Part of a small language model's weights.
Size: 13 layers, width 128, 2 heads of 64, MLP 512 quick GELU, vocabulary 8192, 3.89M parameters.
Training: 128M tokens, 3910 steps.
Each number is 500 + 50 x the weight over its row's rms, rounded and kept within 0 to 999. Layers, rows and columns count from 0. Numbers have three digits each. The size before them is the row's rms in percent of the matrix's.

# layer 7 MLP up, 512x128, rms 0.205, rows 329-435, columns 0-63
119:542501532529485431492475468509474498521595536433445582499438538481520558497458615483516520454495432452536513455524420450658456444555511592526492562439420456467523507515461504506482533476487662
082:488557495457444626552440517463507488472527570503411428507467501541438475505380490445524552583489531538445476485562631563566540514508499372463533479448556466484460543382475524567444495591474450
109:434510496489576535432474454510440554515500430514426370526499505433500480496494594477479475571514528388447446527463535472577483453553524602493491454463475548508559526471468494401570421456550543
108:530458565476502444500446555461488421427547485498521557568480455466547535428392483481502531511488529440495482504493515477601483490439464508398478576467471534502487526438478565584486534447489449
111:495455400577603430438499481514504529512477423525523516576521472487478513436370471407467514426534489591509507418507522493478508402513487554498457474462432524488469515435490489415541523395573518
093:472613556494478457582487454444539582549478445517404544520567490632481582540477483538505501469367456505555450567516455512522517579503481502481499500534518517594568511554521495528511548546538478
110:534534534489498521535424493510550505402465456475466509523544507472516532482525524453499416529552466506499465393381518505496558491533568610546456431576453434485605520504479516570523436506510377
100:513590450571482443520509486460546576504513620497440445507559513596497538452407543575491516473585536459551471557432563528473463496460458523510464535474565491521483584546526587456423565501622513
104:510510473500570528517426505541480500436544449472450537382546531602390576434552482555402530447530487492561456454413444543495386546479430582476561561434589523387534501530506482409458520448492509
083:476571611423519406503526460607475548497523488446537525509407527436583460488504518520460525590542523352420445488460390466506480507476430584512547584513475522383502509495443471594488472464426513
115:523505550463544484443538578613551544483492575540441542530423529514478514541534529462457438517418594582518536502567530495536564510476458516542560534457520491486547497522476551535507473455494638
096:447534483466583432516544508504543527509498574586588489527352427559418524503433451418527491428502494413518447525434481476505497568547572478531527470489379502462566534503523432512534590463482504
108:529580499488597523548511588495487494508454532475409428438612507437424563534481560376455497483518583549411444457476588446657524498476443458533483434394559502496550481531527479481497424495537534
087:572504646520462572484568522516516485586423469480517464417474445467457476513555599467418496534480502463498489474522558477545493409537466471578564609385535472545509521502476514564558494473504553
094:525606541404515518469529582567468533552485471518536429488451527540496509492425403489504565498593596464511430558452461525443493504512508615455524526544510461469436491541500531533537567400521447
113:521513471433497468530526552517472508469550506508512458412457490505489552587527549503463386445476487570561600342532543552589459538450576524506487559462523430473438522460470573478594527501514400
105:503513427495518540563486517447613495449490534529436475522540592330514544513520520543527570498449413504469451560542426493497460505563471522574510475508474478538489577535478551487492614408494484
102:479527531412544435497489479500557545432454543451464437470485548537487570523487492556503597446569401615559467465492521440507448565492479604507464544481491519467543460554586505498410469586425426
100:552438533559550565518598569479519573434538435498519517453502483479549538432506431503430510455547491517455508565468540440520503395489446467451516528427525465588477502509463531449425494484415437
088:536504418580482437532528539565380519454528506519446561573396420530499516508472556487498572512534558515533481532587545538555320480507528495469499493540535555538494477531477564477515506517477493
095:503574541441450449535499461516439544531451493652526422481421403579501472501557484472447519514556526415505586505549445420470364512468553520458490420467470527556506571509471528504538487593482490
094:479508602445502481517462425419494449478494548464426354427525505526438517564596523398572514530532513539479414545412496493516487510500489514492506379433492454533472551430443621520513475546560581
085:481536540459566500470441518505426541508413393538478497444434437481467478529448582462521528578545572568522495506393426424382592622507573472488462529471545546507434561526484519607511473549455478
105:545539411500477490493562493465526487544526425530472606457427423539512468459463461503526435508527496395604483400447476550531514514510437508459449475438460553442419535396559525477518543474529515
101:450569586515479448453479543507560549452498474556459502557495515553564516461492578486427551433473407416433479524622561526439501465599468415405482531471573530548566559560513557497536518470430502
109:462490428458607593516519453467462524483504552543608403463452504555512514546551491521496531581526506545482534518486522504508497579581460586383502468427463488490499550474475532484437482611549515
102:559534561397515489565504520453514466450522490508454525552527434456484442525523526423514490556544486491589574559556444535550429496487459552472586577441516488430487494524537502545579474492395422
098:520463508528515491569532479534586538639536405499441531526398573468464451453543590444585546518439421541538509433565422481568421554480502443540537520533491543425454461499530524502500483551476471
101:631524521494507497544574522438472463515554435511558513435447523456422458548529504511549490393570431485419436468554501462578472583423465544456412490562473457496454494511462557533534583444509360
095:473479501496491496619454448604579532587621488484493501510451424558462513506472464461498553458386512482540532507462478451531496447460499495481454512549517479476414521596481586541431478579516544
112:593451506494530530528545470511513432618568471494550589578488439562451501467418536456482476454416457504499502508449534497519591500458464527557527563499414509557530393536451527545473436546375510
108:548523570509421494448483485535494500520405544598407527486548546554444579557490470560506490500554488535576519464497383523475407492357489591565454590474369483469479475518480535551482507447560586
100:567508523564543477506432556479543481453482559617496514490532379542525496513456478520425418402534419500531492533416508499569452454481481461482372510432438410497465455471490515534472426480555578
104:530584436490592557519529550459436491505494469518579560477447491563463549519538486452562413530498531480519429411475518475476406530502459471526498476436500361382580527464467516569578534585473473
095:546419522436469575506513472471516520490506472588441439553517482558492455509598473452466520511466568453426469490523510477483432603455515577491433618461438570506572447591538528462530453512463565
102:544484501473441567408525532464544529372467604411443583599535499418502506497503464463560577438448442537532540561529516565536473487482520538432532493423458488505544550488544479469555484557573456
107:537549456407505460494538552500518600462554481475494446520441485451506531543452439546481604514567410483501546548489547416557426579415481500530470549470464432483459573464464539543502455563526477
103:566486527444425524541508489568541574405359502400519498500486513444521500429479490494548500479526500558505475527422485507475483546491515524446469518519485512582385435508470532538551494454523504
111:491589520530500496477560586504497544458529435571575481484502472465555545443505574460444451495546467536613541525559475425397486533520490425442403555550492567478463495506499540444501546496486429
099:563479561407500535483436574512440555513487555424475552369431523478426457446567436466539503427586497518591518572537498476619564497406459467540484486525508513541563518465473443572512460431457427
100:531472441493557443608532411458497576508516471497535485510481502562462462520511572451457502529520510475473533516455485514506491550564499509442401592501452474502651469446588560397461530416504566
107:469485456477483536536478563443470471481576429521490493468528440586567459404412545472451431477413503511498541523452541521507561532547557513524539539486417527533434549487540574463550536457466546
096:446481455619472440470475408453453542462524492546429509411555545557512478563374496471573516451599553409511427515604523527529498554461487549526499504484530535512488555485510493539505524470430525
092:431426487404486578441535523508505542513456481461449555516406451519516462488483526508511509565515547539410421536427481469528462575507557433487545460542479571538422529525528557484552462491466488
092:482463568475490523514460567403504530552556393511554474447547529569506511429570491620494499467596571477545533459487492545475517502503464455524539472508520370538422456526507483463486488531392493
102:450453618526594494521552569487496573536486542578520442531478453493495523486466479453509491477650519420525492416476429536486533561412463457459527443461399470501534459553488449587508554458515457
109:503571462587499496451473479437520523431445500510444527587535423490399535542539557509500531547498422569536486500432534494571537516465485512450507482475502520471493486491524552580508553476584480
085:513553477503568479503400568455546443531475454558542457485517514567540499507570475510458527500498583496576436645451548470500485467465400484435468480567504457448446564525542509570420504479482488
098:595555522392529443470489604574521489429491490422518517525443502480514563559467614522539584483428473509463442557530527429499441442454468513458411574487501566456462452547523499525547536495510611
093:523618470475506408442458535476416587476570487512475515467448487566505518390491459505501501580542490426531531419605515398455419481384474516536457497516499558502465526490458538577536487530439479
123:497537474554505421514568526566433532505402520526480476513466459494517437487546525435534538529524433578591452456389488404628439492514475513434453493523498482533575516522483602449500507482595428
101:395429514548477399524498536436539520456503463538528529467514469491562577479508516465471472484543461446455385395504461576517509534544481568486410500525475554554618570456442439521521441416414554
091:450492565512586499433461504478490494475478505516547475606475545477575543511489412545604401505496509542542515530422531402545487455446561451560444430467428452539635560508455514548583493486439527
104:427504449506522472591472405498470623533552532549543523399374525412369476564491524530516571483507471473531453586367473595493545522523485517529468452451535547559513485494420606540552419520515515
099:467566522511518434526478485510558510452521463396482458556519473516529499522514550538507441456450560514408518580467500432483565502464443533491421625458492453404409461604542488484589532435517539
085:528588493485539477529505566491437521489465390477440550449553512597594408388467596463482560536536523480473511492514544496472473494468529580526526516545479508497545572471675504516475441531431464
119:541476510539518545481465441453510562442575507457445495511506458439479536488455563468512477507508448499548375480450516518519436489468625447555519461526432368552546547512396525521545438499409523
105:427515495501573548497521444508533651516415534465507507555491395478471539444441602523522426522556481524445458459539443494533624583466574578526464564472493459506557463400536484589416558491534518
101:496518575597504436521493464486487586512468497478464499554455426464423497561427510428462526433459426449538473408456471514532587573485546489473552582427566445506553548457507506503454546505523513
106:461485502532454474356440512482451478486469559527500573516481548542465599493499580472519576497432540554381451496517445502490552397536438546525502485431490459453449574481447513557490503532549442
110:495462491433518512557407480404450492486510408504511538497461485440382626526443545509446471542559428505477477488480563474612482462482498588469427429474455538535424552526460568507621542500427417
101:522402428514578562471554504477534539507529416502455554575550504438498544476450537469509442573457409456497493413555533531385492601564511514487532465495488564547473553457461510572446528471397487
086:486414467460601484485465562581508496451644492470402523539519448479382521531585626501544554478467534520511507415486525481440551550414520443395471515494481521563429486522481513475575530532467508
093:469456411442518587475546483449452493569458567514452426502489513485447520525472494507450580497529557431545455515420410480392488526517489572501549508556489569432457580528559530559494527422556485
101:454451519533542457540446552454483436522481447558487514529500468462401515453582587474520455558464548556495490525487553505518457500530434545401456457590502603649512581446459509502468586420448602
120:572459483449528490491495386557578496594527580567522497616555455484425586425519535440483511460537454520472471463527543446498553572442394519531534505402492524494548441602576482568381518427513498
108:594529470482530483455510591460489448454499465526498484492568500494535443449469371385583522466542539493518529495555477540437528527509555579536540501481506474510434533479553528424490457509637480
093:530498422487453526522510486528530531532561481456488511497563499522398478540515495537552516503484434486503512545500484478486544519514484424493430548421524470510578522579513553615462482413423606
098:576564453480477460549481467402610535513480457474479435574454407505444547524572477528451604504544452514496576522416538526526413534503491454427486529546498496516546463486554579528382527505469454
097:490517418545490470488519586569566473494499485527481491511462483393568447455515489474592530319437488622506463417536571558608458506505467470566506480560446429514533471509498567533515433485549473
107:485546443541497453484409478498481532569523504498516465474575569430495541425450542480443493441445556589440454542418524456513455488524528533473456478409442441550541423566529555604441533557530555
104:516556488422581573462527488575530484490492604436513529451482411529470557567518499606352412529522568474565457484384436531439446461603537462500460552527524513464519592504556550511528499482456473
102:496467550490435539481496579533552509568534524474523474551552497431466558429384544547567490346495570516498498495515488423612552548522469524468456531506578451500544583560452505464477469470482451
085:474596397487477501574387436439466536475432404579480422543470467536476592550471374476547532520510540404442547452538502499504502472479490554566564490424534495478520552558553624471545531420471525
097:447395524479467536568418509538445486517490485516469506486504483443484525542561501443496555496516553535504498468596466461567447603466447485492539511524512509487418512509516635466430514532491509
091:533459534521520531464538450504533531433508596487485567536560447422468470500481489476535449535488491368603500500501398546383527558583459532539449521492515504535449543572419498508487511452485572
100:597500526482485504461462440474463439529439602499449571424510522475520537546556455500479506455560407429446496517539518519416474482515474480491475434516484464473433461519513463501427547526543605
097:522548424403528492425508459499475502466553454382498515536398545514534507491487499515409469482483485512556535520428568556565510572433572480417440507510459521436528496466426526546628537506420463
100:518530520530521507488408452495390485558547468487478503416558498488461541489451413527447542386425518407544516526526534539505517441542521534566559489477493442438474531575495514573460473475414498
095:584489564453518475516530637548526512462438489541488531493481522429491531461474501465572535379543403569516521518502509551545566492442537460548469556458437560540486424416506560471442472466492477
103:557463535450516452504456615433535468520595532553431489625487545588447530439487456493567480464527512554464504478523506474451411529546476500540486452502415480442542518526487507490486466458422599
094:569542577528460544427535535505532553408504492507552386570592499498532421431538527512554496492443527493512499505554498473500524553419525566536478480495467506398473503585527406582562431492442550
102:593426487456543463495479511590489476564520515479507543557418518512450504472536435457504552462610507451473473473417533532515605536528371616466560542486537534544560493487450516546429504491410472
095:519505537561497591402478568500603513470468566559451517501441525553485506460492512496531576529541517511500450448536541543452501479553545583513550494449456443430634553479495489478582551519484460
113:492514453499498546484494527556456545442569450468464510550510494581517556516536518522448490386481489509559492578535489502565515565532535540399589543502452581547540503578456477599494497443482532
085:469528604530533505587514522567585538426526469515426394502570482454528485443501488455471543544492487553394433451484532470487470576466432512438598486470486562502493475560430562530414495494522468
084:508512493531497526577529542444429525546438466418499457516578563479594542536599509477491612463539565463457476519510471549589516486595589502454403557484523564445526540486456504543438538509447463
098:486420538486494500450382497488461436597510455542525502499470463398581532554458488455464472568496545473434464560510569475482589501505479553508509512500477567489562507476538547520462581506593456
097:510559495515536460610461444535427521535546509503565404500463457538456512475486424465484393506534513429543384484488456522507538544467455521522519521441533536506474505551418435490459502506476544
102:537547509494529490453481453391553426524549426562432460506525446468407517538482540492461538556412458437421562572509480409555590536490510528522501539502453559522444455541504593513523485585548487
114:501433491527511526446471507502496531505422572445576457469598444540501523586473495510457471434429425583527347422534471477448536427435416534461476529455483501637345514474507530480496504541505546
116:537525421435518441557473553479469528421491498609466545570545479590402494497566428528479532406473395488529536409398475517483469557523534498440496487470445510415502472580446553496482459484505365
094:527467549469507491482482556581442513525477456537516502481516512392441494535556584447548486492669602555503484435447475457511541504504513501534509586423427514501555523525436460443533517556528408
108:504492481497464378421464541502441492558555403555531526526505494447438519436448550519572422495480548463430571508423532482483539611615586532544476546523459553447518587497559559542472527535409433
087:507624457407533529535468434515598521502502381462509591511410546519516528525528469494427559450443569489464482511528460469532411534487506460512477457466478522575443517426479517431456460517512504
090:594446516480546525489529472612541535469542523490484445530420486497467527431484577450479389480562467546450539493443505503530431533534553440454571550392450474537473538607512488462464351472406491
083:479544548458478410510509473547480519475494400538502591558521516448531549421396516496426473514500553543546428470474456593529467543586417485521518427534467532593552556525438510495538593466531500
094:588486399592598484483513460505489504510481471559545547473423571511597465486602519512512546478554469510505487469526552479484520558477447503355467482498465446533507499523520544514525474498440462
090:571411480506628470530529485440563435515461526502475581507513438546474505543539477494434428471578437548433499527482579456433495535486480543558476530440490586531485523479583545430475457465397432
109:550501500479517435469523521530580501452400392522521507495511469472469580479492477512558555500575494512481555377510433600484508423456513478468532495436439466483534514526469508510514526530508438
110:400566594504460525426444485522480498553471449556453459497514577499463490524474499503555516503476474442459504565589435501543505489541534568392426569483473567508469483576586559489502464595539551
106:473432502538542512431563458491536447547595425487535457498547526523484513383477396483496564505435390432518532497484524533598515477416441584499488518394496420525439505569424523449454431522523479
108:454511572515496389466391609442499481491476462535445483462483467502400510401442587576492541536495476567483539456592529417524399557475521535460459467451473512465530542529430570407480427552518479
103:500534446522476462549485469428497547532562543503601482453488494505532559502471556513541440526497436535536389453477480513617595501553546608490522439515472503406508500516535533520482545529494482
102:565577524462488469478547543500489477434477475500523595573561426564408597545416561537527490447551532463555451492586431528552541395478568543526557476505435608531469506449486424524402564495444512
107:452495538498488455436500550499468426495519481480507520376499602587499610388441569541423538488550602496504455425494463533546565577511548565565484469562445560486496536441516546475510540535432506
080:492531501502549494569480540553401486480524546451426385535536513530510562576518333516476452518526495456586491544481489523517409480552371590544513517476551548561544413494517490510500463523405542
# layer 7 MLP down (transposed), 512x128, rms 0.208, rows 329-435, columns 0-63
121:537495523514542454480443521450482543464485504601517461483478510449525482502581428542411498432441496457481460493532523522544413502461445492540570408511474528434523469596569497508566510517523552
094:463436492474496518495469465542500519512470492468484579530509479530620418408635485573525456509452569532487532489559525474504490471375530496548586551485548499497469479569572429463546500463511567
108:507511460562472520482481511550450457513599571534546538404485474534554463596457500481512535491569445492572381425506538472527408497550529490502419504528570452443473501446587489517470495518547484
113:536513530521490506582512493578518492549408532505560458490437513482410473504502499577436599584481546456488541409486513520564445602563390478533421556506426479428482506462557497546413524491417481
108:549408557457516531502495589407525536521492519467534550481528498504321552497452534448473570531438476508478403436417478442443490537494536549454472530488555554509564425448464402471512471451506480
096:499455447571427410591457473377546476511523566508474461497468531479500492434469495528529556457458437536475462528503512442568547571458435532531532460450515554467534518482503462503514506522415499
107:428534493428507470415546508441477508499523442529414485522565529483525494567506454531506510463463398546496574459538487470497534570452552525544517462512494541471540546507576453480496539485496553
104:494543526515472540487557529447432476527522539593419417540479504530458513554512531519412541468582430435533471571555543465512491431584513480486446509569540441368464469476496532475550465512528593
107:429484539491490451494428447553552492544516578421468549518403506515474414545543537522431535508529502440365396485448541483482453455564496437508496507460562474449461447472549441539423529380438501
085:457487468579488526562514505450466537567593493575517454448560477545505470517552537474510411485482543502484464457509489470477489483524503460520551528442514490535500447426459421436524553494533501
105:549522566594500543432569491611476479476498530465452443586478526531577541586620492497586465554474523473500399469441496563526585524413526512558491498509605465411517460548521515502534524439521542
093:488541602562472483498506412538590546510475593412559605462566502423432525512456544576510507512429515482522498521493454445496578508494504597483434503503540455461510519491493585389560423505481486
111:463511497520560532471562488529445552578503451466474544521496463526544533503528424411466562529514486444454480500427433562537422381530500547537575541489457505484495541499547518555523554497524500
080:501483440541537528581430564523486516439516576498507488570491569494591555520556420469552514462427440462487596450499447496519548504515578457542431419539483529528523506506476420412399444416480459
087:416498576499473433451507582536565489511561519579508572517580384482511445451504562538440550552497507514486575551555421555448567484569487529487522509416528561518413462469558505500636560574520472
103:471512471571415599462471512424510500475386507453465483501461578592492487525530436439502553478490406432570476535456489446507510461534533534414479515460468399445530498491539416544429447534489546
104:577574521532426513620475491451451565445564533461569537520460478493469441591605519440520519535412422496549459467441370522478477512477568479464418492483472516541483533499504579454486522654549524
112:494621457517451539528479492432548464559469489535460424556452501529469559418424491437514426401455557620476477487552479512550625526490526445563516497467511539475471554362505409494530501516503510
112:420495543456507473453466550501526451504467506457514547415555511500458485547406566532453540555415527473502515411447422471502487573571470522520584457573503475467565509507506462525588505593519532
083:556469501557474495464570558564479465519490535538434545455479525513440385469529426457471539486452503503473524482413430487574453512515510472616450541474460448454511451467483417481535419488573556
096:520524516537478456574509462554489525518604539460506450522645483527541571446567543513529489514517538583406442500436493502500509464502484392526529468558521500487496583386493516541548522449472480
104:382419458565553471504460492441567611457474446524561562602379467546581453486467498491559549514482544515470575454558426567543560428520507437488574575510514552441526482469547528480528499483458428
079:560481566516482442512590543530511494463500578507479563521576539474466514430503457515524399425501411580495479509435483439496487470532422609465593473484518445571500421479475410529550544615498521
103:551464524561384525441483482490501456554556565509479457495573621533514518454507518552483538487415481595451393511472477455541479500569477447469415541528578421508548502480435513420558547482434573
102:579383453536476532477501495519449500481364470485594513513386504473532491441481567478538487568480512376528485473444477599481399450528457483552584474565456548526515490452463485477595473414419550
119:462455470382461432437480556510526518520466493503464570481512471476566401447426581536506520511520503513562436428520453436533517534407511506459502564515449427397557557597522517480548505529533519
107:485520505541536468543525452495616486434548464484513525556408467442535485493535382478450533508550577485496559389543546419478492545489498412415536560533456463463495540489522525477554517442531472
099:439525525512495453452524560533537394506534458487396507465470474546486522540451493549422498475566549411595541441548554471424455485402517447501466406537596495504466564412471480409466470577543491
119:525455410426529458532495440553472489437529567611508440501541510519555548466557551474359454526443451513469566545452446513502522487564373528543510483473486502436458530477530437494467523569575449
092:510419499634454443493484533474555563560491456425495414445433457537543428421537599508465607483524477568442499464453561515513507502445488437425507514478520506441510522473470585432535540436458545
096:487521559540492540502428488568523465492475469451457449525540543553560414458514576493509548596519390655501489488477501456596396533491421508577443455546400496545424495552415422413522477492438508
111:477403520609441509486462511527395545492503512422559521414596405478490436497491537498501505388469452509533471473647476547575408529519487536559511532485525450433486520465477559536541425447582489
113:396493570454406499439516511476430481460552546478475522562574496553520480524454464548438507481563447563511513430603522469480516514392565456490452456556556398482483540557503432543537573517481456
105:475527425557541496516525554530518453475520541512402562506507607398569491549425490505570524442499434525511487496486566529422492411510614613576524462527517451557568481499561455497522487549503508
088:502544505565504552539528518541563388528544530491542488413492437482581507510591584440482478453511458476395575495488520530529543454498395517651511526514528519406553509478566520480552473485550461
096:538507563512515574468551518554416531536532536554456524464537511544515500528540487533556492462490526495502554509511465386544477524470469433567516435524567477595517532435596535426546473463484496
122:522532447548463566493508565528481504478400479524501453492463441510585462541503487548466523536502584405544578464473440381401518593460420480491536534485471490431461544482432422623473487530510537
122:473492489446568480423508544499446416626472477515522474537444498518494465563546518440489515565442524456524519516537558566460392565460521451562405557506509509450476502503428515520586488448502457
115:490473508551530445560466517474461539492487482555582568467508448555582489369414408502454568551449553448480440505527508516533536566448547498559569397418542424523484428514502576548492514537461473
090:495425488579425524407483460498504431577433494512554448480497450546453423547523525472546466470455567493518449532438520479604493605488482513521458560507497478477508436647450515443508542527483496
111:473423438455503435542568487430419510531485578507493494524512585611510519596514456512565440512447463529458500524456465565529525482410442387479594543498487484495512403527459498540381536416471527
102:478476494465483439575494514541583534480456527441550574432516532459529488523570469471612484574560550516552537538550536490503600555534487517500524415454489530544501484534419433485391540427484539
115:457454573547558428535489520480518366518539453509554442580365566422519523520553535545499495482517522591502552513495506388374479505518534426423514473501458419466505521467514525444452476558523581
095:560481516511468485593488580581546478464538470525527479527522445486476489481510549510578521493491442623468511493530477568552493549511468489549518518433442451439523485617455531416486530619439435
081:526449404542471522459535457533490472422395493481582473530561476595563507506531457532520535534532606533545495506572428390514556461443510521522456463550448548475440555449543538418377433459426508
111:555596491491523431466501515432473532437526367436547530423552466486527539424545556528422529414553414511423542477478478538443494469517574476541511484490450456466444473526509459443508489532518430
094:466512509471503567493428373513500397467405503489465411469463466502411475480448437452539513477451459492491528512489429483539535517486358494437562509408470496535489377545518695465532464595502511
086:532473442492491484472537459405416505408595532427445491568510616420482525513447522487522553502510517464549476449501504498483478460451575438576470521474483551559547501592494443491551499579614464
094:459564475470430540612469500474478561498507616546479447425545536582514463540578465529533582511509473519510484502472546568465525470535574441568506416480555564438416591506491636439553500540508477
096:493468498555534551544548465553591506472491490538530466413484513559387482467489423410426478424466530525485470483523497469525500546459528482440492484537556396526509465511420436497588523527468505
115:488463491421483574479516396508537540520559505469536517539510458461415460547506553613414437598497580493435493548517527560390506494537549485462517432464552499557464475520462570471505465440486558
099:383467584454486519514541502545504516475495537481554633588548517408519524538487490591475465488519479467429482483565517519536494468544438525512489525459434386536508557537449400496624505558506397
087:517510525476412480527465541600575492532525493501426545584539412534519513540475410498480574528505511472506499484444500478523512584556490524450464444529549440527509571491537392519447447499490579
100:560436536573573449510466477514406351556411505481539518476545514418530483606442483481471502553440456434501521467524486555529489480522498425441480560449436582437491405564556482470549518508598490
100:548475483548457462475481510516591578536516517531473552516517504435379440457430457506519641560563516579487508558478433477512474472508530512561609498503340568573537465493439430474542575604494476
077:452546492513475555457532522503514470503540508480515466473517537483477507520527443483378496473443499513514404514485458614529438402465419536435402588405486384438443414477514473567471387426537526
130:505520442554518516398485515500443460534464485420528530492423477370539432553392485476458544440497597402480554555528569532477517464532553525446489488428444538578472544445518532561489530512562464
118:459542414527553477542470525406527489436584479482457532417518447440565456487487503435385466529508567521544491534489531493521549546397508486527553466454392546568534485567564660552545544504517498
106:617514433508527445522527470523475448420522503481509550477516560474536456649501475484508510557640558506486509551497428518526487500463566503589517486520468503401449568578477472356548502461558566
109:444520527461535602450543475568482620592536515450500446517482531499498463519483511446439524577511565478517529607470453480581461526435525510395429463504426454575522419462542493538493523513530558
112:427454433444443512441527585514530507576531458438512530485473546438581526475469541570578485493502530473501525572571464524491601511537441490456509510513630562566466505521395493531503545522503513
098:493469509572593515483494495461522472449486490456436426560586538580474502551462569438459487549513408573428496413567439567607463432502541465417424498442550554472482412493415554491448522514592493
083:467447541527481470467511461562461459617519561403527534512497433522449432557517481483420464550435414527547467527441503498486440584527510563440458521479573483459473486466535533499496370412505494
092:499487534605479463533526469508516460497535541409484495503489534485540491504473419484383515511443527489455521483522466449479507470432539524430581540406447469534483557492502458545471453493438547
108:446567530478503507559391486481456524512487534481506475488543556404466461516520492525451455456456486555453466447558470464442456480434549470535407422529419440525507543484468445500544455431591451
111:487495361573575516508471504597508475525498470482495485455437511477540537385533533422414511441519523466418466521546573464565411514540445460440572473439462492453487448573573473506483446518510505
106:559471495560406513508429521566557463423491470519525522410506530437542493534461521537507478491545622504489516516530570470514530534511546521558589487441506538469482561473451577444496505523497528
089:516567551526453494581518566556519476460526537547522498422523474390498464413610482529581450460496576468477458472508577513455489521534481536452413377513497516451525501464422475491478503533423497
094:464608486470486432684443546489463504485502453518486526432502546480545440544505405522526525543533416509547614471532551487550487522491529489496446504570492510482494444542526503469474424489529511
098:464502512482428504526462508519562509477505550474550494525576437447487436577528530564451564463523449461623434495347446528471445539515498470465604472474512457442450596496479533456559516467517469
103:486403504505447455492503536516550469454485454513505532484460479529508507517532483451517527511451587466395438578460508465564484497551589507528420439549504494459433487533452356504347514553482460
097:534448605435504548479423464511487527591553466525461466505568466563492483378570456505446485455528504395451420536504541593371594474507447526498565475476504506537508551565489510513484569524509462
101:476514496405562509380521420493532375394483508457481478454446549598502516448486495475565449482440524489488487463531536515465518506532529562579436522517420547437517546515598431530573478535440491
094:513477555475510396424480513480476551495535481475494574549448468501491430497437560506491554497481497543565500512421524446403496566453605462514442461499444487513484542621469447565545494486551427
099:605585457561472450433478491419558457483501508494511450505581448578461561507606544482493496555547486423455634625494593465464541488535515504530519585535479609449458583463510472502549503516481549
096:536527441527469501537470368533491478533418561546456588473590476454520492544509465449429570530546449527452528404463537515530509503504579494620467500480580519545584515445472493528531522562534452
096:514489541560548553515544524455472401466468577549485443490402571579547509478486499574572531455503585543530595437594549514438559540573500547537499519469518558509497416430465533445529437549484527
097:511557475462498580472509510576505534383491523572495460470501534523611517551499580475479408536474478492468472541377452476542491481437450533511552482451480512519516473431502494547455409460479530
102:519357498526464536401565538473511497475550446550475434398532576490549488410473499553444478480479518590480533466535476486460506458525498460435477510479523502470519476520490421593430476455533464
104:513544430610460574514541443540514438479432494466474466477524458408529527524563454551571529547465523504480534516472564519465525516501501451563519562410399516487529578509448552502558447587547499
109:384453493462444486433498508517477452518483553455552555502548594428471485525514489485459407538460550536487502566533490493365478490495551400466447505494518458492588484583493344480485537551466433
095:522613537478467508544499508443526555467505517453513544547460501529510564522490440536439520402537565514574515558493468560553502537533503551529467526551596554480357497523471471512607549466454489
106:405475459521525533477555578520461497444468575404490548480485506490505460480446501526532550540463546561574532425498526480512559544498462525572486515441563495456501415511457493620486448558466514
104:580487417503552544498481569458510394444506536555523529479524499590419558553572519594437507462515485578499496524387497547507533512514518577572530516547490473465443516538473585580439416589552519
097:517532531454483562532481629494512546541535411476410541428473446468556573481514450567490536524502479546547500453486539434496549488511525471459575524567526465385560540468526466433534601499526520
110:458511571487408482479516540421487479539588426582426522522479562563422539536559470489461556569459603504409507424557550542494469520507562542509488418469490500554528463499387546490435532543411522
075:426574528492520448518422474478509522508512511450444516530493453457478511515522431447462434526444386467516463521586422500555499447473451468467496535468496403473453504492467454530432474465527513
091:513514508591409564481499523512486505405474561544548597456550463504436404554507433571486520458520492428523466533492529496533513543518553476494424494553495486503488562493486530442509464624478486
091:453505509479392453451540538472540476457462409465559526452510523467600539468528457498455489459502579425495475457493453371456492510535489498526389650464517549500500467543518445522445475525506492
105:525485548459548461411493509433487496572650487482461543498558609511501560503483468508539559481579489543423423511524509533479551458406463528600602489516452542540545454490540478449523496537584500
109:500525494496564422538516514452537449579470569506489432517519519529476565440433479478496475497426421633535489428492509475397457571467505469518536444427560528431558598510419492535379500530530644
099:462478579427558475400462511560534452480488574464539524467531564457503517484432502419536485469467432494542409561465535560347506534475472589520451507513604470526548480507498575590493484546557495
096:449473493433538540610523487390466546496542496488473492457478500488468403474586582542490513605502423467519434438595491512530458511538491535483517416505625455494529530404485537449497451550471570
099:519521577506472566527557538550417486581478541447436479460521480485498386477497599578625500450493486535542498505530400497540434514517496422415431479501521399524509466382508452465465552451519509
085:445430511520446514512434482425388501536491532489608477482468458420458492495512419478514484536440522413478510635592451488502530466476550440510427521504475494550532512433480474424535416533509386
096:463530489581412515534523504588524537481504502449501486472506447516564555530408473467570573582470544486539499531482452494454490570515550514443559533570426534452487540506526480514434521536549444
083:543524522486479571572438552573506564448417496537478509493483468459534378511529497568424545510557543535554489486607481484487442420493482481500547508497541570545544434471571406566486458537542526
111:561463495425504562485498477505460444496517488570492374450443432441463469592506518502476522609493603508460548544458565482537525489499449439484540517591498534429529551517505559527465626524444509
098:436492564591517517602487444622505534438544489445498542439537523452487508442553573546499510533566453525520460463460547525563468472528548528519507490554553524393573606485521438517483584496527466
117:496400498570496409417366480586522420534525499510424493522533540523575425481495582469546464519481563473487423466525526488355480481501514507473521452469575480474522455562486574501520513563526583
120:465483465436454462448599589474504500476521466452445495572518424576551491465553446526521482445501478550629455535500535505526579525498578573487516467452519445445523532382527453444611451413488473
099:400479519538617442536519518546549524542447545458558518492550426537532500494512507616575520468535528423562560476460506488445450475417559538463557518493509472505485547605441588458464539517456478
104:515496579467537483530484473485451508591532507474438451551393415589567534526577462422497495494543492407516443459512546431415481503370470470532568403526479484505496436475534548526431427455544500
106:471474512532392461642593479504606519500510554539426513398487557594441498475549517464397575451504518523487509524467441500577505563485425402500469563503469485473533503589574454483489499545459465
097:535393474516500460464512602486510440471516559521592550453493514577518474652592461468580443486458607561452601530474541543498463505561612532512511516539575469498472441526520580546513529532551485
108:529518456569411525328511516486445469605478507476527489452504536485493446469599478552519553473452505521553489439518519540549506485542441511507558451530523522512596521512466464559455484474448514
076:451436493431409470554509538632520607566519479486443525429472541534566472540528455493381448483443539587525476528502454386577558489443550484486560471569585492506468439520478382477504396525481542